Weights of a small transformer language model: width 128.
Each number is 200 + 20 x the weight over its row's rms, rounded and kept within 0 to 999. Layers, rows and columns count from 0. The size before them is the row's rms in percent of the matrix's.

# layer 5 MLP up, 256x128, rms 0.141, rows 23-50, columns 0-127
104,162,171,233,210,198,188,206,219,174,214,198,195,175,195,165,189,180,208,193,211,212,157,193,214,190,191,222,218,189,226,199,196,194,199,178,183,217,200,197,195,223,228,209,205,198,208,205,207,188,188,221,172,206,154,178,193,169,189,231,208,190,219,240,233,205,155,177,202,173,171,201,209,213,199,258,213,208,222,186,207,220,194,177,188,199,179,236,199,224,178,220,179,184,182,201,193,214,169,221,206,236,204,173,203,217,186,189,213,206,227,224,165,180,207,171,211,165,222,216,198,217,199,215,210,210,229,163,193
107,209,200,183,190,181,169,166,224,208,189,219,194,205,236,216,180,179,210,200,184,200,210,219,232,210,198,221,171,174,166,187,202,179,164,223,190,224,179,185,228,194,167,203,231,185,189,250,204,217,198,163,190,167,225,200,185,195,196,173,224,180,183,182,216,193,186,218,161,225,189,201,199,214,232,195,244,186,198,228,203,183,256,187,202,185,173,198,188,201,203,199,194,227,215,203,202,196,220,205,187,208,238,197,188,232,186,226,191,178,186,212,195,178,166,224,185,194,179,203,180,204,193,227,215,209,163,196,203
098,178,147,163,206,201,178,191,222,207,221,195,193,172,190,210,195,219,189,206,199,185,200,208,210,231,238,198,220,189,170,243,223,204,185,201,189,192,200,170,201,210,167,183,189,222,160,227,209,190,202,198,225,184,188,179,192,220,253,207,214,188,217,194,186,192,210,194,224,200,171,175,198,190,179,204,162,239,219,191,183,192,217,188,196,243,204,209,186,161,165,197,202,219,197,192,217,165,211,219,169,176,187,173,186,202,237,184,199,209,185,186,214,222,200,192,242,223,191,208,244,216,208,222,202,208,210,201,210
090,192,185,176,190,205,181,210,196,187,189,186,219,175,185,199,225,187,221,183,209,195,211,206,189,191,227,195,196,202,210,219,219,220,221,219,205,146,189,197,212,201,208,235,209,180,227,195,239,211,202,223,190,200,223,205,234,202,200,169,208,147,200,199,209,184,167,178,180,210,198,208,215,211,187,221,205,198,188,196,205,254,187,203,196,159,178,197,187,212,183,191,183,210,213,185,223,216,203,179,172,175,239,243,182,160,210,191,203,184,224,225,196,182,245,193,213,185,188,219,136,182,200,231,203,211,227,206,191
101,219,196,214,185,190,164,205,190,187,216,182,221,176,242,191,210,218,163,186,204,218,181,190,183,229,220,202,190,183,201,175,217,208,206,186,143,184,168,213,227,200,221,207,199,191,197,166,210,197,171,207,212,204,218,174,174,207,195,203,188,233,180,156,236,199,210,196,176,160,239,227,209,195,230,187,184,178,207,230,173,206,196,191,212,211,205,196,172,225,202,194,244,185,202,196,228,195,160,204,219,225,198,227,187,216,195,212,210,201,201,196,191,228,197,210,199,190,170,204,185,188,199,166,201,237,201,169,235
085,205,202,211,181,178,169,208,207,220,182,186,199,185,192,204,198,173,245,193,214,220,228,206,177,187,180,187,200,181,167,184,223,202,211,173,203,207,218,221,213,205,248,216,187,217,195,201,216,179,197,185,237,195,176,161,221,241,172,221,213,199,185,185,156,184,217,214,222,182,205,221,216,174,220,195,225,191,198,199,177,223,161,185,152,196,170,198,170,201,191,217,203,223,172,207,225,216,236,208,181,207,232,214,189,182,207,181,227,223,218,229,213,201,203,192,209,189,184,205,199,210,223,236,205,192,172,220,169
104,202,202,210,215,214,200,203,190,193,208,228,187,199,210,206,206,190,213,218,192,202,181,190,215,235,239,235,180,157,175,201,212,173,195,196,230,192,223,198,184,175,185,163,230,170,204,209,197,182,199,216,221,199,185,164,230,192,182,182,209,172,221,208,181,199,188,212,210,207,188,205,200,170,203,181,238,208,173,209,231,200,230,201,209,196,190,196,229,173,179,217,155,161,202,207,227,193,212,230,202,144,214,243,204,211,197,249,200,168,160,203,209,216,169,197,180,172,192,216,182,201,222,197,203,215,213,207,206
097,198,166,220,181,184,193,213,209,196,201,163,219,197,205,178,230,207,219,192,227,199,200,209,220,184,212,218,186,212,200,192,190,251,207,189,168,203,173,217,227,203,178,184,213,195,212,214,182,213,171,201,223,208,205,226,215,222,214,176,202,181,185,219,200,211,192,260,210,173,201,166,205,180,171,176,196,185,192,211,160,236,200,208,165,199,238,197,194,214,202,190,234,174,195,178,179,212,217,204,178,188,227,212,202,250,213,172,180,182,221,240,193,202,173,205,167,208,196,217,176,205,160,182,210,210,199,217,223
101,200,204,206,211,215,223,227,215,210,186,215,203,190,177,204,215,188,214,186,192,192,187,239,196,205,210,195,215,195,157,211,210,175,189,220,204,191,231,158,215,174,156,207,184,230,203,226,177,186,198,206,163,213,184,194,178,232,203,197,188,194,200,206,200,214,173,235,224,221,174,195,176,205,190,210,175,196,187,216,240,248,203,207,212,222,186,176,196,218,188,181,213,222,193,197,181,205,232,227,243,191,182,183,188,197,199,188,198,194,211,213,248,221,164,237,180,175,166,203,180,228,175,208,225,160,207,207,183
102,193,211,195,227,162,185,234,186,210,221,163,183,200,219,191,176,224,196,183,142,214,162,188,190,168,202,198,189,179,207,246,191,192,207,224,208,189,230,222,187,234,200,189,216,187,208,221,202,197,180,204,199,176,193,194,181,200,201,191,193,196,202,201,186,185,183,206,219,213,188,209,207,230,187,247,217,188,227,182,173,193,177,199,186,213,190,177,219,193,172,229,218,177,188,166,210,197,213,234,154,205,189,218,206,178,182,184,199,211,183,257,205,233,198,198,219,187,188,190,198,203,195,174,209,160,166,173,183
102,197,169,157,192,180,222,203,204,198,200,190,207,171,208,183,176,205,201,224,214,202,220,231,232,215,142,200,189,202,197,184,197,200,190,171,181,201,210,181,148,225,219,172,207,206,180,189,205,212,187,206,202,196,214,199,210,178,209,189,196,147,226,195,208,205,187,200,194,169,246,222,196,181,219,198,169,195,217,204,179,222,214,167,209,184,188,176,219,186,217,232,171,186,205,203,199,167,194,201,198,187,221,217,177,227,196,207,186,194,204,220,211,218,223,207,201,205,168,148,220,205,223,217,144,184,221,179,221
094,168,175,165,215,176,190,180,200,208,222,160,190,151,224,176,190,206,220,191,199,191,187,178,174,224,183,208,207,172,218,176,202,176,217,218,175,175,218,205,189,178,218,184,201,174,200,218,176,191,189,203,199,198,226,174,222,235,195,184,203,191,179,205,199,217,188,185,198,158,183,214,191,200,197,184,238,240,220,215,200,204,185,194,238,215,179,183,201,180,196,188,222,198,214,199,215,180,228,186,206,160,207,204,233,218,184,202,222,176,153,174,200,206,236,222,206,180,205,223,234,197,191,230,200,197,178,213,163
107,215,197,196,168,213,215,223,199,215,193,207,176,225,201,224,193,225,200,210,214,169,186,161,220,183,226,224,200,197,175,166,224,219,194,212,173,205,199,173,203,210,191,152,193,166,203,218,206,202,190,229,172,180,210,243,243,195,239,230,199,169,227,206,183,188,198,211,196,201,195,213,204,167,209,192,166,181,227,211,199,188,183,220,224,199,139,197,179,207,203,179,200,203,222,220,219,161,240,192,200,193,170,219,199,214,192,226,175,195,192,224,232,166,186,224,194,194,185,187,219,212,215,192,207,199,209,200,190
100,166,173,188,206,201,185,193,200,219,211,212,223,222,200,188,185,192,210,205,231,223,210,168,181,198,196,201,200,162,211,181,195,218,201,224,168,152,198,211,186,197,212,196,198,182,208,209,194,253,189,181,176,211,195,176,185,186,224,183,181,211,199,209,201,222,193,224,229,228,165,175,196,175,210,174,234,212,150,228,212,193,216,209,211,179,215,157,210,227,216,220,195,172,169,215,211,201,214,216,192,229,195,173,206,184,186,203,230,203,212,210,214,214,202,202,204,183,205,234,227,142,194,201,164,222,206,205,173
107,208,218,159,163,169,180,202,188,236,188,152,212,174,194,187,195,190,202,199,188,176,167,198,199,210,223,195,220,191,193,197,200,179,171,208,226,197,202,194,217,223,202,207,220,192,185,210,225,230,193,208,174,170,195,203,194,216,211,191,235,198,251,225,216,164,202,211,185,203,178,169,178,187,176,189,189,257,196,217,179,228,209,193,204,233,206,191,188,242,186,207,184,180,215,186,202,190,157,221,180,199,223,191,163,182,186,213,191,213,171,222,168,175,191,213,215,212,188,182,219,183,200,194,210,220,206,179,173
098,184,216,193,210,202,189,206,204,228,232,171,205,251,210,215,170,150,187,219,219,193,202,186,167,237,209,183,186,210,189,185,216,202,170,204,200,179,234,182,185,224,213,218,202,188,213,212,215,207,168,208,202,207,189,199,222,135,179,199,209,184,176,218,198,215,208,175,213,179,214,206,194,160,177,202,195,223,182,205,186,171,194,195,212,203,202,175,178,194,237,246,184,201,230,212,212,190,213,228,207,227,179,217,197,208,212,164,161,190,224,234,184,200,238,218,211,197,207,195,203,222,186,192,198,211,209,165,209
079,200,181,179,178,223,186,199,208,184,239,239,241,154,198,214,223,196,184,174,189,180,242,209,228,191,206,198,207,227,163,189,201,198,225,209,200,179,219,168,192,183,204,191,199,200,212,167,208,204,206,180,202,193,195,215,229,204,205,184,193,171,237,209,188,199,204,188,192,189,211,213,214,226,196,217,205,232,162,212,210,220,211,203,212,199,191,190,188,212,191,214,212,222,194,169,198,239,176,175,232,172,215,197,171,243,226,158,236,192,223,228,194,211,228,203,183,179,183,223,201,189,179,239,226,214,218,190,198
098,202,225,166,218,168,173,180,154,215,167,187,187,196,231,206,181,207,206,184,185,190,211,189,177,179,181,222,198,242,199,211,209,195,186,200,198,198,197,217,188,191,217,211,184,198,213,167,197,199,220,238,183,209,214,166,212,197,213,172,221,228,226,180,201,223,198,186,209,163,186,187,206,191,157,254,198,210,191,205,198,186,216,194,212,232,210,170,237,191,213,194,204,161,189,211,203,185,219,184,180,191,250,200,236,217,209,175,188,201,228,238,181,181,216,211,224,196,190,224,190,222,185,202,193,237,205,210,180
093,206,181,179,187,186,220,191,213,211,179,172,207,179,201,202,196,195,186,198,207,194,196,210,212,178,147,202,206,172,205,184,180,205,179,211,208,171,197,230,242,163,200,214,231,212,205,195,236,188,161,194,193,171,172,148,226,187,222,200,212,190,234,212,200,169,185,176,168,216,166,199,195,191,197,229,182,162,184,187,210,204,205,225,184,188,189,158,209,191,208,180,212,213,168,223,191,215,193,236,215,238,194,191,213,186,220,181,208,187,211,218,182,206,206,216,196,248,204,192,178,191,223,196,191,187,169,165,182
100,195,185,189,171,199,181,179,170,169,215,169,157,189,215,213,212,204,185,219,189,193,237,171,162,207,204,177,203,260,200,204,202,195,175,187,173,175,200,188,177,192,216,189,185,214,208,205,204,217,192,190,243,189,229,176,178,203,207,227,211,194,196,194,207,213,195,219,163,205,192,212,200,215,246,228,212,238,205,231,206,201,208,180,177,192,194,216,212,205,187,223,205,210,216,238,174,174,162,196,195,202,229,230,195,214,204,148,179,225,207,184,208,165,178,189,180,217,189,205,191,202,207,192,192,207,180,207,240
096,200,155,172,214,190,179,218,210,198,174,168,170,204,170,152,159,182,194,178,188,212,194,180,179,186,181,202,224,197,207,213,193,214,204,209,168,187,223,226,226,188,210,202,182,215,192,193,202,222,164,217,192,182,210,174,195,182,178,184,177,206,222,183,200,179,199,198,183,208,213,178,169,210,186,244,178,223,133,197,219,219,226,217,210,211,166,188,219,246,171,230,195,184,204,177,207,202,202,197,195,215,217,203,181,194,210,218,215,197,194,225,186,184,205,180,218,207,186,199,239,213,243,204,207,188,203,199,182
089,211,199,180,205,151,156,213,223,224,197,205,210,188,254,217,192,233,204,215,208,187,200,196,248,220,208,204,184,207,212,190,184,182,139,205,177,186,175,201,191,179,196,181,171,194,199,195,189,186,167,187,244,247,208,175,211,203,182,201,196,199,170,212,181,189,189,197,214,185,184,210,198,177,203,253,233,220,179,169,216,207,191,223,165,192,176,182,193,181,188,219,175,213,196,237,203,214,224,163,211,208,207,173,188,203,188,185,186,204,194,181,205,225,190,211,195,201,212,199,185,205,184,205,213,231,188,203,187
102,218,197,153,205,206,197,194,230,201,199,176,182,179,227,205,207,194,213,192,160,197,169,251,204,172,193,187,160,159,187,189,187,194,230,206,199,196,175,174,211,162,222,215,210,225,202,186,172,197,159,188,208,208,197,228,221,188,175,222,199,196,216,192,228,176,215,193,200,190,196,193,221,211,249,204,180,205,246,203,193,194,177,181,206,181,206,216,198,198,215,217,201,189,166,239,244,231,188,201,170,197,176,223,221,206,197,198,213,200,176,219,190,227,200,240,197,229,197,214,218,192,190,211,214,182,208,226,205
094,192,187,207,169,177,195,195,188,168,193,203,183,211,226,212,203,216,184,206,191,237,243,195,181,166,203,224,195,202,215,197,171,188,170,221,192,211,166,202,203,204,178,202,179,196,226,194,222,188,192,186,215,227,152,214,183,211,255,232,208,231,213,190,181,223,200,210,177,194,209,181,245,203,193,193,183,219,195,214,165,203,206,202,211,200,224,215,219,202,177,240,198,239,190,237,158,233,194,195,207,203,205,227,164,218,209,200,175,195,200,213,202,218,215,199,177,207,178,214,203,216,213,171,196,237,198,188,162
099,213,185,207,227,187,209,195,206,207,207,183,164,182,182,196,187,219,211,196,220,186,160,205,199,176,206,232,238,235,179,223,218,162,193,242,211,212,174,176,222,155,203,188,203,203,246,182,199,172,168,189,212,208,194,198,179,176,193,201,204,168,201,177,169,199,193,210,171,192,197,206,197,154,166,202,186,212,199,224,188,216,205,222,190,196,177,193,186,188,207,161,206,203,208,203,185,197,223,183,194,164,188,225,178,208,208,206,171,190,178,201,195,220,240,189,194,233,216,216,176,209,194,183,242,182,199,169,237
104,170,179,195,180,188,202,180,174,181,219,183,207,174,190,183,230,201,203,198,205,201,212,175,160,156,225,181,218,198,225,239,177,235,196,188,184,173,204,220,184,186,216,238,176,190,172,177,212,224,201,206,219,199,208,166,200,216,222,217,189,185,195,218,224,197,204,195,165,191,209,198,202,217,226,221,221,215,196,214,164,244,194,202,216,216,202,213,215,180,207,190,206,178,197,182,195,153,162,203,195,196,223,233,183,223,176,192,206,176,249,189,219,173,174,220,224,225,183,210,203,204,207,189,195,174,225,209,175
110,211,214,190,166,208,224,185,208,139,202,213,180,220,206,219,171,179,173,169,211,215,214,245,163,207,206,198,178,205,218,213,191,216,208,181,208,189,205,191,201,203,205,207,187,190,158,207,213,226,213,210,202,193,169,242,202,173,208,206,198,191,205,193,224,192,215,245,207,236,215,222,214,196,184,190,165,180,165,198,205,197,222,209,205,216,247,195,201,157,192,190,190,199,225,184,200,216,209,199,214,194,235,192,205,182,179,214,180,199,171,228,220,258,196,190,190,201,171,226,201,183,236,219,195,197,175,197,196
091,197,191,211,211,173,184,221,233,183,258,217,208,178,201,228,184,194,190,153,207,197,191,214,188,180,195,222,182,226,179,181,185,208,190,204,196,192,226,165,220,176,189,198,188,211,191,154,243,210,248,206,204,189,223,205,196,224,225,225,231,191,221,180,201,179,208,193,177,191,232,193,198,175,173,197,166,197,179,228,195,202,211,191,170,163,199,202,204,201,216,197,190,180,188,227,179,217,173,197,172,177,220,212,220,186,208,208,234,171,191,226,210,194,182,199,191,203,202,177,243,194,175,226,221,176,193,186,212
# layer 5 MLP down (transposed), 256x128, rms 0.11, rows 23-49, columns 0-127
097,202,184,201,180,199,254,195,215,203,241,185,196,238,196,173,201,203,188,175,200,241,225,169,202,207,199,215,210,208,146,191,189,196,204,190,190,209,189,212,195,197,216,203,218,214,193,152,205,216,197,227,213,202,237,173,221,218,218,178,170,181,189,178,216,174,208,167,196,210,213,184,203,193,201,209,208,205,182,196,241,211,210,207,224,206,250,197,223,201,212,170,193,234,207,213,199,195,170,209,189,216,168,214,162,241,208,189,202,223,216,216,208,186,167,208,194,201,209,205,231,184,143,192,188,178,207,195,196
114,236,190,234,175,197,207,197,217,175,241,173,208,190,211,191,206,175,187,173,203,174,185,205,194,179,178,175,209,215,159,231,183,184,204,203,218,219,175,189,225,216,200,227,196,202,183,225,208,192,205,212,195,199,170,208,189,200,201,220,201,166,197,204,209,198,228,188,186,217,199,196,207,170,208,205,196,207,211,206,177,209,235,189,228,146,203,256,205,262,164,212,202,202,187,227,210,190,242,174,234,183,193,194,200,226,185,207,194,182,196,243,206,186,165,208,204,226,199,231,213,210,211,205,191,183,198,176,209
102,204,186,210,215,164,222,198,158,152,186,169,168,193,178,205,196,172,231,177,192,241,200,209,191,215,183,215,160,247,195,217,180,180,228,214,227,199,198,182,201,211,216,196,207,199,201,193,220,162,189,208,188,229,214,197,185,226,168,221,199,203,211,197,182,229,208,209,186,179,208,171,187,187,209,245,195,190,203,191,233,196,211,229,183,185,174,208,203,214,223,198,196,185,217,198,202,196,193,184,214,184,191,195,163,203,217,195,201,196,226,206,224,215,262,186,189,183,224,199,187,219,166,181,178,177,162,185,210
088,180,213,169,228,215,225,200,199,201,179,186,199,201,186,202,222,206,234,189,184,188,212,217,190,204,211,222,204,222,217,193,232,204,218,194,209,238,203,219,203,234,185,216,200,218,185,212,205,200,203,212,191,203,211,179,200,168,179,202,183,219,192,185,210,206,214,192,206,175,253,203,218,211,212,220,163,196,189,184,242,206,192,166,200,175,183,154,197,201,181,210,185,225,212,200,211,181,190,161,214,161,212,196,190,162,208,196,196,217,152,162,215,193,241,184,165,226,150,216,170,176,195,229,193,226,214,212,206
099,205,226,181,194,190,196,214,210,194,192,203,197,249,245,188,195,239,187,202,195,197,243,206,203,209,169,210,212,190,209,195,187,188,155,197,201,201,193,189,211,210,203,209,201,182,190,242,237,191,231,207,198,194,206,211,175,209,222,196,197,192,191,221,185,218,219,207,200,210,210,181,235,191,237,206,203,191,230,189,197,200,221,187,199,177,152,173,208,191,185,230,205,255,172,178,199,205,192,223,204,207,213,205,164,165,225,185,217,222,173,202,198,137,216,189,218,221,171,190,179,192,173,203,205,194,212,214,156
077,166,186,226,180,176,216,189,248,185,178,209,210,219,157,171,226,205,214,218,202,224,214,222,199,185,199,199,211,195,203,206,176,193,245,208,219,203,197,209,199,185,189,207,199,217,174,226,221,180,222,222,260,245,207,198,199,200,219,190,199,183,187,202,228,204,200,209,221,204,168,225,186,180,200,198,224,215,213,182,195,191,208,180,193,186,189,167,215,213,227,193,195,175,212,211,183,178,182,195,242,171,191,205,193,185,177,196,209,172,229,198,201,216,223,163,181,213,201,252,176,196,210,189,186,186,194,185,252
104,216,183,166,197,193,182,154,159,231,204,213,182,176,212,197,180,167,190,181,206,202,221,185,197,208,193,197,197,163,200,246,223,159,188,179,205,178,198,180,196,228,210,215,206,229,198,228,200,206,200,191,208,192,172,208,157,209,182,193,172,241,184,176,171,224,208,215,227,186,222,156,194,221,211,204,179,210,247,174,203,188,166,188,205,193,211,188,210,209,226,198,205,156,220,194,198,200,205,185,185,229,199,193,190,184,185,202,227,242,178,208,169,190,200,178,201,182,199,209,204,196,159,192,185,182,219,211,211
095,186,195,201,196,235,225,199,193,178,188,210,219,220,183,169,224,231,187,209,183,218,162,189,189,176,193,182,216,199,227,261,220,202,232,202,212,202,205,177,170,246,198,222,202,205,188,227,199,187,193,168,173,229,175,170,200,250,201,195,228,132,177,219,199,200,208,206,175,180,217,202,200,200,206,229,230,204,172,195,197,203,208,204,198,204,201,177,226,210,193,195,188,197,179,191,170,193,203,232,208,208,186,170,214,219,201,210,185,203,210,191,211,190,176,172,168,217,202,225,195,185,180,197,187,161,211,188,213
102,209,219,179,185,205,221,211,204,236,185,218,191,239,204,163,212,157,194,211,209,209,203,216,212,186,199,219,204,220,174,203,191,217,194,172,215,203,164,183,209,201,222,223,174,205,184,202,195,183,184,208,195,199,189,205,170,217,203,207,224,218,159,203,232,188,185,146,185,204,165,214,216,207,216,199,221,221,173,213,250,168,220,184,200,205,193,199,174,182,166,185,188,192,202,191,188,198,192,205,184,182,224,203,175,191,167,201,179,178,173,168,154,168,204,220,220,167,217,223,183,237,183,201,222,198,183,169,202
090,200,204,209,187,180,183,196,229,185,177,203,195,170,195,167,185,201,180,184,211,191,172,213,217,236,164,231,195,217,210,202,197,196,201,193,188,216,167,195,212,248,211,179,192,193,198,203,198,214,205,194,174,200,211,199,188,207,199,217,219,175,196,189,178,204,164,156,160,208,190,195,209,206,223,197,213,175,210,193,203,183,232,216,211,235,211,233,201,185,214,220,165,200,232,191,209,207,214,212,167,195,206,174,155,220,241,198,175,217,194,194,176,221,180,190,242,218,165,207,203,195,242,172,207,227,183,151,182
107,160,186,227,179,176,197,257,213,232,229,201,206,183,215,206,166,196,201,192,206,182,189,214,191,212,207,192,194,196,189,208,218,218,179,159,201,216,179,185,228,186,207,225,221,193,178,196,165,183,206,216,200,176,177,180,238,211,222,189,180,219,195,208,244,211,175,229,200,199,199,196,215,180,198,195,163,183,194,199,198,167,221,213,201,171,181,197,203,172,221,190,197,160,165,254,200,172,196,198,203,179,165,224,187,213,197,190,197,214,178,222,198,222,234,200,182,175,220,214,184,187,209,206,229,205,224,227,215
113,211,220,195,194,204,203,196,171,233,210,194,213,186,163,201,199,192,201,207,224,191,253,245,180,233,198,217,184,166,182,197,172,195,193,169,198,198,180,190,173,217,191,200,203,202,188,194,211,200,180,195,210,207,211,194,181,167,193,195,168,207,215,166,178,205,178,202,193,236,219,193,195,237,182,189,168,182,197,207,184,225,217,211,174,209,203,172,220,221,163,221,168,225,200,205,194,223,212,194,204,176,232,172,176,222,220,232,224,224,170,209,249,177,159,215,203,195,207,215,200,211,200,212,195,197,146,199,197
101,235,180,198,210,192,198,198,196,168,223,198,196,226,194,211,178,212,192,197,217,193,190,208,192,227,215,234,194,183,225,160,220,192,208,184,179,194,191,173,221,196,209,240,171,209,195,187,204,213,197,215,165,224,171,216,202,189,201,175,150,222,226,200,207,211,219,217,225,184,196,174,239,176,173,207,218,215,169,186,208,172,206,198,222,156,193,224,222,203,241,197,212,195,228,227,180,194,189,205,229,227,188,200,151,204,232,184,186,177,174,180,148,178,202,189,180,189,175,186,226,202,206,204,200,209,211,195,199
085,209,194,220,184,211,223,224,191,205,176,204,206,175,196,159,206,198,227,162,222,179,209,198,189,219,176,195,192,198,209,186,222,145,185,201,219,203,213,215,229,188,201,218,192,222,177,190,225,159,189,188,202,157,190,226,214,188,206,201,212,156,178,205,198,210,227,215,227,198,199,205,220,200,189,231,174,158,197,196,193,194,207,206,195,234,181,168,209,183,202,131,200,187,192,192,204,169,193,194,210,203,232,195,184,207,198,209,178,191,162,188,205,174,206,215,171,225,163,218,244,178,184,205,199,195,188,173,207
114,199,174,225,192,200,227,220,190,225,204,227,154,184,202,202,194,208,185,236,193,202,185,207,192,209,188,209,196,199,242,163,227,194,176,246,201,182,191,193,223,209,175,160,169,207,170,191,210,163,212,223,191,201,221,199,185,181,207,214,179,206,222,211,206,189,219,213,181,222,171,183,214,208,201,225,233,173,176,203,202,224,213,164,190,240,230,174,216,243,197,207,216,197,200,217,195,207,219,187,176,199,182,209,226,207,229,171,201,219,220,194,220,197,213,217,176,179,161,199,204,234,186,182,192,198,167,199,233
099,197,192,206,214,218,217,187,191,186,201,220,204,215,214,199,206,228,205,208,214,200,209,205,228,192,187,180,215,198,197,210,199,206,199,181,190,171,164,201,189,197,171,216,217,233,180,174,211,186,202,191,159,200,176,243,202,169,184,206,208,221,170,175,208,231,177,237,160,212,178,227,229,226,159,196,177,178,193,222,196,183,201,148,203,227,183,206,220,187,204,214,207,175,173,170,187,169,209,206,197,198,190,194,197,208,210,212,206,237,229,173,200,208,201,212,220,162,201,199,210,170,133,187,185,185,231,212,209
077,174,231,187,228,197,206,211,210,194,170,175,181,224,209,213,215,230,183,186,179,165,177,187,180,198,177,217,190,193,216,202,190,239,220,212,196,212,201,203,231,218,186,205,193,200,185,192,162,206,180,200,207,198,175,187,168,201,176,187,173,236,199,196,188,210,182,216,200,154,242,190,198,217,204,187,161,180,169,202,183,187,205,193,191,153,168,174,189,209,233,192,190,214,152,163,227,176,164,197,188,200,210,202,204,183,186,192,210,194,212,196,179,172,188,166,199,192,208,189,199,187,237,175,186,202,220,224,161
094,163,187,194,183,205,208,192,188,177,208,211,185,205,197,204,208,159,199,187,220,224,220,197,209,194,196,203,197,198,169,191,227,191,172,191,196,196,169,201,155,169,197,204,224,210,189,205,172,217,211,215,188,232,218,179,173,221,165,186,219,199,207,191,195,178,186,187,231,198,223,241,236,196,169,233,227,199,227,164,210,234,214,199,253,181,167,174,195,210,220,192,177,205,172,215,201,170,205,191,194,233,207,227,180,177,175,221,243,213,206,212,207,187,185,205,224,196,183,222,173,199,194,203,222,192,234,177,189
090,179,205,199,207,216,202,210,177,250,174,197,168,220,201,165,192,189,207,219,218,215,202,218,237,197,203,225,182,203,174,210,151,196,205,191,213,175,181,209,212,207,199,225,200,221,189,214,208,201,193,195,214,200,164,221,171,209,189,174,195,204,214,227,211,202,173,171,184,227,191,199,207,219,206,208,210,159,195,183,182,209,206,181,189,227,185,266,197,217,168,199,216,191,200,212,220,208,201,200,176,191,177,181,174,192,214,204,174,182,147,199,186,198,151,217,175,174,218,208,203,203,221,180,174,251,189,196,186
102,172,195,173,212,203,200,199,191,184,210,199,190,223,234,211,203,231,188,200,176,197,203,193,229,208,223,208,208,214,190,183,208,235,226,176,206,188,192,202,184,199,210,231,147,219,172,202,195,221,199,226,183,164,214,193,206,225,191,176,190,187,201,207,192,233,193,180,190,199,198,191,178,212,208,187,207,196,184,165,178,178,225,217,192,164,219,202,195,185,233,204,191,218,184,198,190,241,203,210,195,222,231,170,204,224,243,211,169,239,182,182,169,239,228,200,229,225,168,154,209,198,179,161,183,194,198,219,184
091,194,200,194,206,207,204,180,194,247,184,221,188,199,241,156,205,189,191,203,210,183,176,202,203,170,194,202,189,190,201,235,231,212,162,222,231,228,189,209,218,205,194,254,196,217,185,174,186,184,204,166,197,169,213,209,216,199,207,203,215,199,182,196,194,197,232,211,229,214,178,201,205,173,178,176,195,198,206,183,197,172,215,166,187,193,233,195,187,188,180,193,176,232,186,240,216,190,201,196,226,201,208,219,220,199,184,207,172,235,200,240,220,194,198,217,188,188,228,231,230,233,237,209,195,211,161,173,208
090,219,231,188,219,208,207,187,238,212,237,171,213,200,201,178,201,203,175,182,188,191,210,220,192,238,166,186,216,212,214,195,196,216,204,217,220,193,222,210,213,174,224,203,235,189,220,165,211,219,228,160,240,210,212,163,246,199,226,173,208,209,202,209,197,193,211,208,232,192,176,169,197,208,209,177,184,180,239,196,230,203,195,182,211,215,189,166,205,183,217,203,192,187,226,214,202,219,203,167,193,226,234,179,200,221,189,214,183,243,201,164,176,181,231,196,202,175,214,234,198,216,206,200,219,197,176,196,193
118,163,210,198,177,199,192,218,211,222,223,180,172,196,216,215,204,227,204,223,177,208,202,236,196,193,223,210,196,217,188,242,208,225,229,221,203,181,201,226,164,237,217,190,202,198,185,204,201,180,231,183,196,217,191,210,181,206,164,228,199,190,188,194,206,181,209,178,186,211,216,201,179,195,218,187,204,177,213,213,217,212,192,219,213,185,201,181,221,235,205,234,182,187,218,210,207,184,221,227,195,185,183,135,157,227,230,219,195,251,162,220,218,184,176,164,201,173,189,206,160,207,209,191,200,209,193,188,195
092,179,221,201,217,214,222,182,186,178,208,222,187,247,214,210,216,208,225,216,197,225,193,209,182,200,212,168,171,190,220,231,213,181,197,222,199,208,217,201,194,199,176,226,184,190,213,163,170,219,232,233,207,171,189,171,192,212,200,202,221,201,236,192,197,224,206,232,225,222,161,197,206,239,188,178,182,222,201,204,187,199,173,214,195,179,183,183,186,211,210,172,204,200,198,189,175,184,227,244,189,219,228,209,209,198,189,214,182,208,200,184,180,155,184,223,193,135,190,212,202,188,200,221,186,202,216,199,156
091,180,218,206,208,179,191,196,188,198,207,211,216,193,208,219,193,187,196,181,196,155,192,230,204,214,190,208,199,199,231,193,235,179,175,187,173,192,197,203,231,208,220,223,188,203,215,217,183,189,204,216,219,200,180,236,171,190,206,198,200,248,185,215,202,186,235,242,231,176,219,199,190,156,192,191,179,179,180,192,204,242,186,198,218,233,183,215,192,172,212,232,223,187,238,190,208,192,238,215,216,199,158,201,237,198,212,191,192,237,215,214,174,216,196,181,205,184,172,221,179,188,197,228,243,228,217,215,189
106,196,220,174,163,188,221,250,231,212,176,164,241,219,216,188,199,201,178,204,170,192,214,224,166,202,182,192,175,214,189,244,195,194,173,217,169,192,209,232,206,200,197,208,241,227,207,207,209,221,170,219,210,172,222,166,192,199,224,193,186,207,208,209,173,191,202,192,226,182,193,191,224,152,156,185,201,191,233,218,192,169,213,222,172,179,185,193,183,190,225,218,196,208,214,204,200,197,191,213,217,198,186,201,174,173,194,190,192,198,164,167,218,198,194,214,204,222,174,227,181,192,185,215,188,199,173,196,189
132,238,234,207,183,193,195,166,203,221,172,186,183,190,186,180,197,203,204,204,182,196,207,169,173,215,221,220,205,216,190,196,171,179,205,218,153,208,231,204,206,220,192,184,199,194,189,206,228,222,242,200,222,223,187,211,174,176,222,182,219,196,237,233,222,208,199,220,212,217,212,201,234,189,171,171,199,208,203,169,205,209,222,220,183,223,199,203,198,176,188,216,213,196,238,182,187,232,187,170,189,189,226,192,209,184,223,220,200,236,186,199,199,160,187,230,171,208,180,210,200,164,198,203,233,232,190,183,157